{"n_head": 2, "tie_embeddings": false, "init_std_qkv": 0.0663, "optimizer": "adamw", "doc_mask": true, "train_tokens": 118500000, "dataset": "wikipedia_en"}
Each number is 128 + 32 x the weight over its row's rms, rounded and kept within 0 to 255. Layers, rows and columns count from 0. Numbers have three digits each. The size before them is the row's rms in percent of the matrix's.

# layer 13 MLP down (transposed), 256x64, rms 0.169, rows 136-242, columns 0-63
111:086178138128137124105157162064185151131150139074134153177165120144074121127123097127136114128084148138097168122074098164109155082155128169095149128141071076082143119075153059120140111159150081
097:139174096137117105081098093146079107167156149146104130041161131187067151153143138141111091155106099173156143129163113122125184102144117123132128166111203137156170111132109186159170070146125140
094:108099111101165139143111111152177141146181076149045127107106150050103101132060122168100173161090131129138162090173044141132121128093162085117111108110136158164124144110119122132161099156100111
098:149120079084126103179120132125197125119092152170154141122112152045103150166076130118094199127089155086078148129147084099092128134136101166149103138117088104098171126146167171139181142153143160
095:106146059132117144161145154142142090113135137113093117158086160186112108184117133067153114170124154052136090137196143166071166181107079122149082149155153133136102157090095147113143116175128147
102:143110121137149133138112192114095128194035116127083130164124126064172071155115110184132122113116097155101096131095161119138134146181126128130136174112075134170099120143133155102148146214167119
099:124119123139136201138131170070091102169080086133125085174134155133175114095129115146103111157174081142147089117181106105130110094104136152119180110155143175137172127046109175116087158117075142
087:105124086151170138127095102137122125185101124169138105163122081132163130096178134161167127179084122159182088136183160052102155087126088115168080188110184134090145128109124143125142150143137077
099:161100169166078148095097186143155100139104104116068153172111118140069084129132079207085142138125157105164145169072145140139098113174120116077155172176104135106138100119120183151146135117118107
099:161117074141121125120125113118076082125120127123126131068116147116177129121116065153024098098138133090133140097182156154150094165146176186174138129109141143134133154134123163073152093154182176
095:134184139181083161087174178105136132123119099127177143112130110088137127119145173095142161155130178073201100172124074121113105121132158089098124068096097107132108074144107145180085113150122088
093:126135083121064113095058183133108136188095114126149080131146133072108109186126111113120159097119112180121102117141068136078094147171101090116175148116113118180090137068123089119125182117143145
096:177150132084057054104057133145144131177132145109171113154102092169158147180144085106118117121108121116138127169171118160081143149171120153157113072153171102147151149072102126127144167128161088
099:112122119156076112133088154145169121167154132181109148131108083111129128139114094152075108106108144150139159150135097140154127142142102075127133137107192137053105045080078107117179163048102145
105:175125134124204087084116212147154138140151165139120153124122187129112095076100135139162118121126166098124112177150100128145160090128191145137122150121129138083139156107127027079087146146146141
108:063166128093187176132134176095113037159139132146069109150151171131101166112129148150097097150117179102161128099106069136150094122111119151126152123114108088039093135112131118127102137126094158
093:112134178121106132154084117070120150119159140092145063144164131129115087141149156147210136056158090189114125153105106156118139100118132163144179068128134109086168079149106143164079121146153172
103:124151126138113114110163070136102186150146160107154111094161131142113124075192142127084128088121126117142164046113171087160099119127161121148102079104169154154141060108129133060169075098109093
109:151081107074123136149105134138088076120131177141106125152121094212080137166100138146093125179128158114133137129126134138133158127137120077105161185130167131123038139085145104214103170110107113
097:090104162068107093153141176089114188107158155132106046082095133146107105104162148101132125137047124169113100090127139077138113153143160130114115128134163159114140156139165132072116145146121212
099:120113124107112053117127152138149140128110128158133125166183152134193125113131111126174172187154176152076138057173097124136091117073158138140141121141074188148151094094135193146146140090169140
099:076122122086122082103128115128142173087153101167160111046116119189085093145059150173083089081137118125112119133145106145140113134125124075145072105125121103071149189141131158139137116119161069
112:114118101142105065159038094112071129184073112110152127092142109186190204149116110116104110075142147110130120103150171175165130132106093105124163113164150121141085136153109128178151117125124127
093:074139172162083095128131129138065139157091116135115100140118203138138122096157075154131123138139128141140120087128099089158152117161127111157186107133112157143163155084101212084122143073199087
101:152081098154169167098122100156140119084137100121122180098153133117085108167145128159182071173106162155121117110130180141148164094132096141104152100100205118131158058144092066145104139115067144
095:096156085088165130136166177150161095145161152151117157161157130122071080144119156105163104156104154104106064053160117110224148129129091124100152142120168116150155111156131089098175122094108153
110:090104135153098103169157215147155096151136052166131131118186157148134148107109109176109148172043114158186123130094069171139110078110110155116166166119113146092132115136131124152142096124134111
103:115143145097146123190185188117117100161139125147093124094097135117120145144091156103066120162112171146131077074137058140147036078117101135123151121130102159202130102154137135145162087134149112
094:151141107116162147139101117117090136172150120096112122133097129116126092121074124135115120111142110126154149174140064153159174112158112183161120186136129067103174221145130183107096200123110193
112:162162090136175199094150103123160088167106094082124126111172210120142099107098088138094136124072145168105154150097121114074112081171141173086139142164135108177103116128116116104137188138151147
091:131127124132135067149145186151130058152141123162178060095132149082135158107142097112186108122149174083104122151101124100094152115137129167109208123124083195106133139116092165125084139081159138
098:147136157127091138165113199075105128146083138132100103173138155176081153127159149121094160153133156097079186137084147131124119127147182109102116120133104120068153155093072198137170121177174097
099:124142080137133145140057255193125128099137146114124086117182120069167164123127120103125098125112113141106095117108111121153164143153070119124136118132096145110169114144142130185138117090101131
097:116110127112068209142129143078110163093089120146120184162174129103188150101122151056124125158155096194152140190202132161088128175110123115126142130137138132115139132095172103129152138167130138
099:145119171109128097090119116178149140120106112136165101093129094084149201165152159155143141092123105107097121167126146130177107163164180106118066075092099116162184129104199133135143141077126059
099:153125130117196052102165162179146088133145109129111146156116075129112101114183117119111166164112145043086152117119112131101115103142161144072119106156134072161092092108117119200154111100097154
103:104105158061144090122139074157170164108130156130169145167102126182107129106130070124156140089139108115144138137084158158118062179103052157135131112186150101115179129159166128114146182156166155
101:142132080130157122123120255136135150147102123096131103123135135185140109114119122109099055143101094106129104121089123126120057110082121115159120161138137099094144105126137110120103126162108150
099:122060192101140201156120119130141169114107137130109160148117125103092068105103178140143077149112077087101131099169200150141139103118190124185091116153150108124120114152118148121129174085155168
106:125091090127138150137067195095088049198108072103109128128163136134114113152112135170126083164092126173159123102142141126107114223149128109149132131198132098105120138128146115131127171144081135
105:090094180079115115139114241147097106100091141128113134166139150148161102098091120153091120164150188085116184134159096130138115179142199171157114120144134127120103160155136146104149104181135114
104:164199141135120129146096235107091120115138083091091084157148105126127096149106078124117127117157123055149163103136069118136129128144136086145091111115138186112114167126111165116085081155176134
089:188157119108099116132122200131185088142119144188081158084153164134126178167109069136073156107106090148141138176102126155122104063132130111179118097154141111171092127128106128115187102171140120
095:153088117128127112170127162130087124122140109137201091140110146129121083139168096109095127088129124112152113098144078180156114076163212148155154172177104128123144112119118222130076147156175154
105:170178208121141119144096106145133104182220060111130115145097146143080146096134098138150143164194170157127149077137113147171125143102124095156110141100163111108141117099146136171179162125163118
103:125146143108131111111118118135120159122133108143161142164128134101190064113168148080108157107128183095082180199080130173116130045184172151078123106143136108084158127130151093131111116072087117
097:201133159094109182132180084096156089168146141141109139176042124108160131112084150095103172135147108123112173160088128176083131139072163130134151109152160101117142100080111147114160162127098168
094:137124106135101200098164198155125175097178100154141134132081169089196145138159108136127047127099103114102095158080171127095115085159173120153117132196138080164124144134141105136126124147132134
095:100098184140099150149147121115092127127095243099088149160138163160173201100158168107092084172097087148106131113136073093160120137125132075143118130160132096159153119122161105086130123137138148
100:112092148148142095124160158089086155142145094111162107109172148190182153113137059109109151097175180112178088082163135140203108079098131107174143107115161147095125134151090173107155157128154137
101:201143108104099151148079142153105128167113167100146136099147156180235133132138110057145147132142047117118147153130068120120127105132134176117183155143106180110166135098149141150117110120131106
096:227177134082082129112129179135160096131131193093143101055144176142106192166148111119116103124169155153135157095118118132172126095103096167093112097118181127102144165142131101132117114128116166
099:130092088162110131146137182125111152108141113172104146084132108133151125092089017078113084074157124161129062171152141180065144109130079128108190103158103151144145123141120107136140138118112108
092:093124123132125130102093149101137134094135121175138176122142140160121095174126141106138123073153124179076129088109113142098139104141208180128198073100125124052179116081119114155118205114106139
103:169141178125120119139171192148194177140164121092150103170075123127104134120104109119143133117187121111119079131104126136018128128098111146115135119124110078154035133148136121103143127099173126
100:156105088104091142122139123164114150132090057131090108068124127067133151136151115116111144163209070139149105166068150117069102120146134154092140065128119118172074163126110136132084159143139174
089:165132182143132175049102150108129091086121103098193117136078107096130141162107163111125154122161187100124135147147142156060131129159140162127100083175148126120156071126103089080172151172092120
092:077102111100135144123102139141128144069094140131094121154102114076142151141153153107107147139136165054103138178112111142053110185172154123123150163164132160029104139160111076172133147158126165
095:169143108094115136135126202096163141100108125146153112103129082129147117140190108075115158172129107124113091089173172107077143104125118099162127217128096132052181132106116180139088157109109152
107:197140184098116147120094093081182059116166115127117128094108157133127216131155096088127122128138097137098159097088171130109111130105080102127070164133164129142165152157141109165113073167105154
094:137088195074112105150092150076170118113113076085141135197123121123169094136151113107139153156103163147156189109123127110179085176089109137145164139078094119124152173156133202131105122087147131
099:132141168089084149111123107091137153143164062106172117105128140087093121073090155120143137109155112166095135193055073153104127167100148114117143091124168097144163086111118105129084197119135185
103:061120212149173137096138073099156182141139122120102123138159159155120133069171075111094168120133153142146126116120150142096058140091123166143185131059173115115138110102149131119169138086116151
093:143113087111145073157122170204159117089129072183136159131128094141163165124208120135101125166111124097144058142162093135111151185134117117138126091134099108166126061094162135097148181140133145
104:125094072074069123151139191157133123132071147140127166167117129175134120116147086140165033090084150143145140125151045113105149137131089137146120068131145136128105167172157142148164136114096135
096:146151125138148159194158180075138112133104105172126061171114125101137130116100145127073178150193154143074151174109145105069120185086095189123135127120156085159140096115086123151129131113167131
096:047120117090186050129143145109093177126118127133092146121137080092138109111110141137085153146098081147125101164143115099139111129161137177108163089098157127078136096064082071098170105123134082
096:162086174160124067191126118101110175090135150108126105202148120106101126134179137094107152105138164085138117119146119131089130133153176075151172132159061129147093148146145121158173215145132151
101:140123154037094115187102130053124125118132131153138103097159098121142116096161068122137135096209119143106126089093096124146105159200144190091152106171109140154100121157135121101111180105121117
101:113104112092145072117100116123085129108150108109149094119125102168168103124185171142082103183142204136138125168206143105155154162159139116184170129126116184160120151136080103136168192129140097
110:098131091166132135197157210107106117119141167118114063125134147093122110140154153143106129108062162088106120159116031123128121103167101071132144092111063156130143127176159099134129125115094147
098:171119124116099149082085151110151126118106087109143160190091178105155123131119139111171113108107161085097105093172188060117168058163153174130126098119151191145166147128133162151144134066124101
101:175184075122120092142199174125142183112148157161169118099182157082123182127130136122069152135135070096142147150140103148128135168089116154122104188134118127047147150132122166174145153138134108
092:157185128115171076114110102144112138087167062177111106071172109130138139160167113111138132113115115134120113116152138199113166117163067150139133150083164124150125141121137198142117055114140203
098:214144118105118157133170188131135112140117095101099071113140140155082115116144126046151105136175114126135102123071060140079127117136126155140124179140083158200157161111123134133112159108173096
095:165136127114129120090135255107145108098135111134105160169131155150151114132156090131201109085149146056099142136094119097125105143159131160080125168159104106132101127126163100097152133065115125
093:089107138105128109173139130054143125105150115093104183122087182165040103121145118105148084150118143141094100132129096056129094139159145164127141181123162189126080151157143106191150153111136143
099:056135085153080132094103157146100060160148078182083110118121117089121080143049106157084143098157143167138123106171123085157101116180144119124180118167113139133102117097081133098153136154119114
102:178124126146097126191140218095115098107144119126169142208126114106177169097109147175181072113139111135146082099143131142197133095145151110106176144159129171190105127153124113116110148139125140
100:061120180096133110138074116184131143172114119113076141135152102182115144146158183154107094104095155117095114134066121146137122123143091096160107115180119166107110049113147153136108087162159198
103:086112140098120182125106085159140129155104076197098132110090149189143171088185118047134089129121165089117081100157168098140122126106081157118101117106163129124113136171163121107161129073144164
097:150136084126114123137069194120107112083168145175110123133128144090084114148132173172116077170153117066135108142173092200153152102128139156160116078111160103099123178158093116118141171087119185
088:118116117138121102114138144131103156145088119147100057156051179160139163102065138104135132148167173140183110167176163113107145126033137104131145088104126093077159130196111128113124103157137134
103:094123102140168163105116130207145147070134138153080130059134133180133143111080085135119153145200126178120127166100168128135083116166144085100152150157095134126129091096111161158123162197095155
110:175140158203104119149170071122172111114135144133107115112166166128150148140207176098131094123104087116115100112132131133072123153150104106152156175105189140194129079152136101143151075135074101
105:130137095095152133138148093109173184092073109130129209142094130169127122163137111171118180084136041104110184130149094131064141123115163201115133131164094113141154135151130117099155112150090121
102:174098144086163162166144110101127066148085090143118098163133199203126140121132184117075149173127177120145181102125131129155139131122091147122151093155113116108130133126195159146134118167195172
103:186131165110147134111131105105077107109233149147166139106201085078141140108177127109168121158184144127160082146127164122130142131100164141165139093097133117113100079102119170156114117074150105
102:119103109081181076115169138106136150077152091102116131096070122128141042174128109102144098127127076158104202169147116108181180106114139085139129119143121132116097091166175125130121132193137154
106:140092152164086145125102230135181084148122063104088120166120093088098069117117137180111153106130123132181129149113089128184092096155086113072151142108150150086132122112103171112134135097114133
101:154138109108160161150110182161091156197136134125122085197185135138156158101210085125134103152157092142181121101117153102100196134138154124123128095140132096165146129115082174179149169111120150
101:150108120065118140089126117108130106118152144099074178154101144108077165120068185112088143072104137144083162128137094180131147149104099114141097183111132151141211132151109090134157101157057140
098:127150135111093118103148165188162134063147143153129132102146141118119169164093051104052191161140073121136147148153159131092140129088122078117132118172128177065059132143116125099146113165134122
097:189116120083131130145136085111160149089142145115187161170123114101122061143199149077123125130112149085138122198127154109188179120096177157146109098124131137156152099083176109127171146151077146
088:144136083177158160189146150121152126096092129133119089194124182124129138050107111149108149114176086124132099131131141088109136173120086158072197123107160123136188142118063141115125094145080148
115:107141109138115165168172234115141117136102096165169126132144232145055132111172116122157142156131152115160160132093093098098137146123114133143196134093126120138104147092104135078115140080117119
097:083127135089104125160170186098129100085098079164070152078154152128151120129148138131097127132149090152147161147095073128122166149151138079129159124114111146156056153107178165100176153068137064
096:062040116117140104127164086122160138130148122143159141151090129130143120121145111136098126115164161132093114058121145126126134112121136175188205109098130055106141147186087135188103118155135187
102:125188193078158147158144178115171137082101080160153096114154093143039094072167136138131108156114083130111151100137138128131173163135136148125113096174109106177143132088155140146097161100146178
095:127141087145088103134147156127138132089125191129140090105098178125145099141057101159148111096120169133161077105138178135080175196074135092116095116142116173088174140155127067118111150156164172
102:165097126113089126126118132134168171151125117120228158148140159109160093155152116086137134108153133111136118181143096135079098094109137118099112130123128027201102135131147110083184132108176083
099:114131107109183108136096109095175122123157155150149152147118165098146088171095122068110151069140148099121143167137080159121074062141149118155130164155087062189083085158089126190131148124130122
095:134156113142141113115117158155152083138101187103170118127144116130119114161123132145142046104098090177093177109108196127144134123102131072210113117152198170129177098159140146117110122191166141
098:090197108140174098102086154139110159116169111182124094101111103114173112119148168127120116121110047149090140103067104161198145160108103094110076160098160160154118136129155140140135053135151120
107:122078132040115162144074237108158094110146130155122103094135144153147059143166117136116123147103122115118122136092080173166113141169136183136156146131123159116130109072121162153145158176136123
109:125161182185121185138146163167170070131127128086134143116114112102152229139194078119086076122133118135130166075093160138111123112142131134134155135125130110123109104194092080090108120140155112
099:097117117107111077126077142181132142157126094132075078123079049086150154229160162117101129122113100075175131077153127131090128099098098083154130156107098138132126129136138119085142129102088138
# layer 13 MLP up, 256x64, rms 0.187, rows 137-243, columns 0-63
098:099193178126130105152193149153133115123114149120156086174044141088125110145145089148161166141085064092105060149135134116117072125080149134127104122159119153091066154127089107130148109122131086
091:119152126147130127165117104096129079092129146114148119154175172112145138139113149091110135195104163140132137081100168188142201083092129125151143163190064121157123101074162186181112184130146121
097:183157162130189128148097147123153122166117123151143083147181131123187132116148171114119074144068188109157050067103139120112150130134090140144142065149147114153120087157071167135148148094138103
098:100166148135191116116105110153184177119103037152093132110205138126123111163083160154164110185147143136164102113152140140144191155137086144124174104119141075140090165114156143109152100119118086
103:153215115126143154122093138094179113116141136187122118139098131167132201097088172095096158138112150076164114162147122100191113136116178149120110179104066098098159149126139129147170090152165144
092:085140145163157093132097124176138180120136120136082081140145127120109099215110146068117069144116119131103108215152102135121146107093128136113113121091134088164150140129181126146051151065128157
085:142130166194193095117133120091178149105119136073123133162130065082141104153130159119164105171167091134069170155126134088070114146080140113109139095101121108164086157127078174105089127130091100
099:108173083145071115163149125073084129096143092093126150152110095103110123086093181110115053131128125174180064102135123123133129134165095123176111124077140095049095116111092133181137117120115148
099:120142140159065131110116139170146129100133058069102177117146090148083198140118136147128095197118138165103097143108122146147171126090127111111124146147198121095126167115162152166059140066127160
095:087181160165162135063122150160129171107202105099115155150156111155127122114094187155181115132122086101124196125110111171143104134054110166118111125126088092069127100096142139108082149104129105
090:121152087143172117186121126120179100085113071140120083123139143165135153124078151085102110070093089157101118123122143147183179166075145129104170149103063109105132194145117188169123123105128150
093:062097115130136177152115121153215116115159196114118094143087094139106148130125127165132177072087160130180156075141126121124125150076104114109095097145132160050135083119115102118089134111106090
100:096143144139102135143136123141069065076115107113092130224122075120155088167161100083088095156122193099127109110138147116087097160099123116128093142151107128119155127098159081074059133125097134
113:146181079129113148173117126125139115128079129113190075099120162201156205136099124076183145142124159097126154093101120156106111178080120105093125086168140108122138109135126140123116158074176075
110:089168162143163070147143111125114080102169124113091188141184146124128163121066188121157150192116149108070148171094149153199119158130108128123146052120143138135139121134150117130132089108173159
095:095159177141161075115181124145142120126119106187125155159140131184129181136138125157129115117144081066151062088167159138148089116127131159140098139153082157138160108173170139079085151138190075
105:086127141146153131141132135165138156174131118130072106168100076047143127143084153128143152142089094107113073128104106093159133130136116123065154211190076093130157158107152140113068151089150138
111:168135141172163105124169122162092102137106180176112162084124163126149120157094079102131115131135155087125102146095145140219182157128172083178110094111108137104180112118097157122144116143060178
092:104157099158159093203084126178173151148118106181093171103100101090141132097107138144094165108080113152198123084171124144073092158131185104132099137116095159152120173162127071114106141116129123
103:139098152128184090115115107168159119113110174098133158157101128150168116154085174074154128092154150101119130067183139164126170137100109174138089103191162138197058148129119130138128133096189111
099:099106115146170121157148120108137140151107143136164098157132090140125078087143132146183098133089116161218085105100149121098106154057156197115121085148126125148182106166161107156131146185114062
112:139186175132143134115100117169144067144069082157130125179124104085104146105091137159161152125134117071137160134080135120181096087060105159160114093102128172105067144130175152133138104081116167
094:149166096150127202148154110110122180153184130090093153067120136150161168101105077131166110130114140140157143128191127091075089153136172094143146132123113129105087142220113057148132129130132118
102:139156145157133095075155097127178105101108098148109129072091147158142123142138109097156129089119166115152092166166146200178113115161143141113144077131137117114133088170077107110153106180170227
096:136177149147087174130145126123160138128107075109155111069110130166148120069126160140135147122129148105128066152127124202080135178130093134056101199147158095141116120153110135134156076110078188
109:085129046138120085142103099090134139106154149176114138164136108100163151145097115132123065091169178145153053072177128134100149157171085075155079166101151110138120122159110161105136102127155154
102:076121090150097114168119124086089080131096162106124184163129121092121122115184157189126132215106111080131165199078154168157145132136136122180130100145117100065161120145160118141131127139169122
092:059138097144130146148155114135156203117066058107124131112108113112088137115131192174137150113072094111188148103099133191112125191096126106100155115144121158163098061119130117100094115137121113
114:129119113147198096122152140144160140105112142127112040091116093125179127173108089130131056186110104086140160113099146123141125093160101058095125192131124079096145087129127158102145119070133098
093:100129202130161082153113112161170133206137123035083127131112102126143149160129104103133107138112127096140124117147152161148095154100149058137136127196110131104073126191134098148180123150137169
102:146081106122117093155121151116147118154083141092152128138164070141140120074109183132112110128142218144151113096142117095134193118124179055133131083083140082129094077139095092095124168086099104
098:156128163164091164095170138084163157082097123159072121130140130117122113157106140175106106110072120124097109124121117166111128185156079152154038168142134128152136130143116215054118128109096107
095:111136127159117120146182142100158118140115199114088214150081132119144110130105082109108083070091114168073152078129136124122099126097109127153169184121178084149134120179178171140120147106166153
101:126171095146191214169081140150051066139149109125099096127156138124129110144163145145095163104108154129170060124175135092125108135144140092140102111075125172153080111096125179137134152133145156
099:141127143150140088123164147132118187155167130185114165174098128081156112148112087166152205102164157086077136124179129100091157177113138124082086108147126118106139136126066172153049132138121129
104:113105152171106155160121132110036151148093134121192117123117102083144143167097161152120115149169102199115092129139133095121069096171142156134154117112119119175068122156074103108116174174087090
099:136133138180136150108130109164110121095119115133139111098096047145191133128187083104123100104110123170047128156169126123132189109156130143120163159092149094103106124108064210151142086106107107
101:110144135180192117062121132059133129095088146154143141152118111182124142095127111137141172109148180144172062083118118174133137126092175117132059130086152109116101144163067104096133121101181116
108:114151170156071094200113132132157108086142184116112138131117104134137129162100159110140194139205158095142121169137114087137119073094159132147075127111144103164204159076110107130082152115162132
107:145202116148139135113128121104096161145126072085104143097146147055120222104158140140165132095060116145173112112107137121090120093129102050082100146137157172122109102176130123125096141124110167
104:145147092154134141123095126130198127107158145160116088137126121150229102109151126127115097114121075141106120191169166071099166064126125144109056136106089104143107096116128178067134144151119096
083:127122138140076132138166129088104131181121100104118124197194054134145131106111128169161121158164184115177135185166115111135118093123145075105082083135091129071122137133122118142118200159091100
095:139154163130144183082167120092198120130099111135124116093122092197125180089105116149133174137091157206102114116124133100130121160083118147106104119204127104123119108127175069186106122089095141
104:101186160112181138150140122117112097129098115155102140134107150184155051156095092155174173046146135136132106071174162137117136127153118121122150057172090124090130155153079102162128147093159114
100:126122160158151080146122123113113146151164131189134121171112114150142172194052067176161142154150082119120165147183128167136128120119115093135103176128165098134152130148133188068059136164133153
094:070123132154117162087154105146084087191169122170085170122141119136156181211124131153171159118197098136123110141150145145163104095137126130090100166145097127176139143138166128083082136179154162
090:098153192127171153158096142091125106117124176086116094120083166163114107060103153110100199145160137148141103143178129049152125174125068097130113114115126134096180150154079126167163114135154150
089:154118105171138153056134114057124157146114114177134114164144126103116146168177105098154153112091115119130112079189116213081128079126132117116140177124104130118107084164163118083131209126139123
102:072154168146117120147194161151127143163155141166142113141148113151190131143155111088100054149058115165100095187120102139081169166139192123122117164128114124101143091077158127105084107162122105
099:111144168109122113119195143172153097136155118110144123207067133118111157084099140123123123103117186107154160160129097163116173154084127053150105086150102158174070117159126077107130090077145115
094:187124129166119149151143134150089161078107094133093117106129074123134156142132117099156105151156164069150161101160112146157106098113145102205147119164130099137044112155051192161107139084121129
103:105133129132128113132106129131124108107113113052158146109135131119120168125140135124107160165068158110140151176227124046156130171091100090147111122138120168080130112097121074087141075123067074
092:110167114112121111154135130117151064110180106085126129130119152173122180132096120136173128118075136050140070099107123112116142156162080102138072129107128149140121149186170149127133140066180045
101:123129099160074138157115121168144141057091099095179139145122112084165173095098141118175085137092094169156153195119145146137162136133098077105105146127142156129155096139129093146201188166111082
108:144122185112084069179157131097126085105088138197180169134068077120109135117115135176133136083114127129160186096162123146125158162104097065109146099088150143148133096175154095131094142121155091
082:097132127197168143125141146081106096161164104161113145092138151187160165148098091149100171095139087157105135168124124178088107093118115105130132182103127133130137164195166165067092114178096173
088:175119160142169112119165129098109126073136133129128142083058129144168102097126085144130084089134059103118153167148140108171088132127126065174149158132079112116202155067116179090114149141106108
089:095137107119097166091173118145093143179150140103130130128131070170143143106159158163147085168140235124114089103102140134124140119130126153125110195097136152112082080114091075121078146186167149
110:156165117149113162117126105167142062129116135162135132090080086120173192138179115115109137090148145117138149068185141117144096072099179148160176087103136116135061097134186150093111133133072123
098:119196149144122161140187154092088100135099067176106103147081092117138119138124176162091145118157066123132131078125124122149136138140099155122102170168090149051115081093174167157127112144149072
099:080117185135110158115205147077095105095165123159110159123130122163124180117061159144153128096132075155128065085150135158148140100117146127150143142071072097159130189179117141138094144130148091
098:147109211152122135149145130109123192137141132106160155185140074153175194122166130140108102133070140097084132140150157091153147131099125134154144174082159075175158121116095141100166196166118131
092:116163130134176146145148142092125106138155192100093149136125086106175094139154157183117164052110153078083132144157096089086159151103156085127126090162078101104130115082110179109142079118110183
102:135154149164120135160053127144100061162063182117149182088116135094143129153167102085183104126096140099082132093106131097141117081138145192112120171123150165164153145140128120108056160113151124
101:173095066136123079124119139097130139092084129096171128119148084082165102112144117162169090119069101136165160107143157111079127192067089092133117116133150148143106065067101120100174138096145099
087:119129153150148103127098106111123120125093142103126130202124107095108115147120108122096184146096130091104143142186127110072130177166136123176053102107116092177133089128105198095116125192044135
099:078130136155160162148172147117087150159082186184167120113161090174146120122135128114130113158085127117160137068100119103161119110176086087154078141131198098167095108144110105061138146136135070
098:075123228119065107129146119115166109067150189116121209134103107130092125127124116064127149121147136123098106060159126144177121134118095102117106121117088102185118112142090130139121165086143118
102:133163114149152161090125119136088152110177163094106113099120122127155124060176193154142132119093150150085130131163155179138130171040126071123170074134143151167078121121073090132103103133162109
111:198152159146118217095141110155150175087106173117167176155139121156157112114091099080123100125115096119187155120135138147057097129118106134155093173166181102134090128102143135068154151148130129
094:101136083143124109132138111111075131080174114121073145096112186179104136121093150150097108104088180117117115179139143121095072112143139057179129155112142165123144045100176135150098146158072139
105:081166123166134122123144140177124110153168124145107169188055081131128154147134142137139171133128135100099154154138121093106127093141151077141139134027108163133097130081095076111094061142076107
089:122160138143119156159072128098185130109095151171083207052139127157112162138147156176142128136130128175135135080139114157125104205184131123090114107096137090124126135114157109141063083094087144
093:111112139145122068130116102189132149138099161148206194140142127094160135114150142146176156118129097124199166172123134151101181129123047086103159069146163138122128065112093128120112114148101146
087:142128093129171110116162142143065111148086117115054149128168121092138077067054177141110135121142164116150087155149114138143172160103113135093111116194142132110184141192102106064118110139105126
090:147193125127149172089156113143096087176123117109160053105156118102133178171129117120141151150140132130105103052170149112151174107127112124127082160151139107092153089100115195112131068162138060
098:153133104165152209105162139158154208117124091098110144068087122115120098141156147112187148165136139145135169125140133063107130150062098140134125155094138079126078118170139074117103119078115088
099:067117152141149148076124134110155144107140087179147086126075115135108092103110129067086102093133116118085087164125145145110165182130079105128068093108169050148084140108135127131130202146142157
105:195125092174128199178087135142142099160097153102168107103147118206148112157169161078102136157092079112125124135177120130114173129128149118158107164119142158166154104128076099074151142095083116
104:154113192157164128161148140133144113134121082112080106119145148058167101082070109142183055177136131088078074172090158126115077134144186135114111151136129097129152117100148122163081105122126104
104:141106118161063118133094123160162158149099062170041137119130089149166158139125188100105122153125138095120189125108137112174162154177152129153113087149147119163071133119173133132113147074186105
087:144152177142121151113143118113093087127129114141087179095085137148164170058097151163150097109128125154132168157092151088180112171096078100091128131169122165139124144227132160128123099120167069
112:122123120127105081133167139074140085149096158076134143151094113085092143122108194104169104142089112087124103069164129106166146161144106094139102108081166226114135152181096174090129115137146125
114:062076139155126102095147148066084114135130079113142113131127116163085197124152122112124117175201154115143075134162116117171115143152092076158062160141138154133091116162055149126157113132143112
111:163188182147145128134141123099057156105127115133133152102146087134148163118188129121090134165117121080144138127137129100166164135104138151066162112076115144208130150081152121176145069071100084
107:134096102150136107133173121135122133118150165095126107122115113124148169094099120148140051167180133147136044149170150086154137112149137088192066158125152128162084116181166121076153129061135085
103:140126137152149125108151136085140095127135147178119176104122118118138093097127106069179142108061196168135094144162144163129099193210118082124097080130114120107114110104189099130123081112188120
104:145147137131173198153113115099154174143161131193151172103182034104144098132131105126128172101133085088155102147197129121131144120150165105144091148125136121056136121094077112121118132127186132
100:072135111142101088129100145137032149131122107139117170211150098151138114078116200123133100104106163096164110103127151118091119196092122152153147156061191086123144093139123131103124135116126127
103:152131129089190081174188133081103162117133100122077141119138099156171156149113172143109128137113134140106100078196151147130121156157155064079110105195076091111122114118101134122145097178091171
100:140143112142157087112117135163145084192154097167118150172115122138157130128171139086118109194135122104162143139171106084220051161126192165112178093137149113135120149135095099126151090108162103
101:114106096144114166109185108149111070183085124109095160170132155166141147096102135140160102113103088143100168140116115110124155081120192120067167082137100073130135059179184120127148079150140114
097:117139108144138139123138118078113152118181077133084062115101098119145119117163141101106163111104113165128092170164149105144073133168209132118145082154151192102159092121160146161159091130194189
083:070148149122133107148084132176109146160157111103091155148121094142205103177144128064083078107146194122108136178140117174150138117092110140112114137143101067139168142170169127173146116083177148
105:089152138158194111157160126142131073069101107190153115184163113123107145105108139103175173176149140105132094158090134110145199146174077113120158132074127116161120122089124128170067097126132163
092:135096157146096139115120138083156094100112142151171190162116168114130129139101143076223152098141148106111154134145120140127160081127098160109141133109113048140163095071129093144045088134083143
096:136153179113185127169157111091125071170099123168066127149157124109147196070164111105166137147128079090161147119092123095147139148152131093106048129154105110091126123144128139189127086080130101
100:112081172133138153116165101135112111102100114102152190158099121168114171101123172083171097104135150115172114093203133101132103078111155118135080148109105071173155081163126091109112170107129057
093:180104201188126182133095133106087070120156126130169146150115143163135156142136119087161158130118062090096119114110144089172150101075119161086066129084146115113146087188138169114132126167125120
098:177100168169114075151053120097081100150129131183142181107112074105171164155111187143168098159138115138146123165130120114154131132145156124112153192150181120107076123129131154111118198114171140
096:138184109127090108115114124040081133144150062154130103166078172117146161058194133136109138132157149105085171074156134086188103153113120102121104105114165140170160140122137077136139107130140131
095:127128113155100130178092111118141178069101061154117126162127162201129114118109121102166164145119091057145045109107161162163093123117128157150117121185133115144139104123155105142119072131201117
100:161144088155121096161158083129126105136115028062100110131130122159173115114139118124133157228091083156149102113133156140131117148124169117130100138189102128124199179133143103162147150132161108
101:103183108148156097157136134108082091142142073126142124141089071092146075134120143155122091138162108147117135045145131060159088128106064097088160157104081137098130112170167140144076130180128149
114:136163153199146169105110142129155112196077161128151110099095072129155191139137101094075076095144107165152093131147133141077140109083164108132170154119133114108128125127189114069078166160133135
102:097097174147079138047162118181146161077081104107096119145090130098124146104182139136122147158132175165098155129096127096186142119130151125110095116168152174080090136138176110093091186158137101
096:100146155152081177130136150124046169105129136081070141116098107150063158137148130085119097161164085209126129121169126122129168140118088138124088118081127174146132086176124118143092160159156172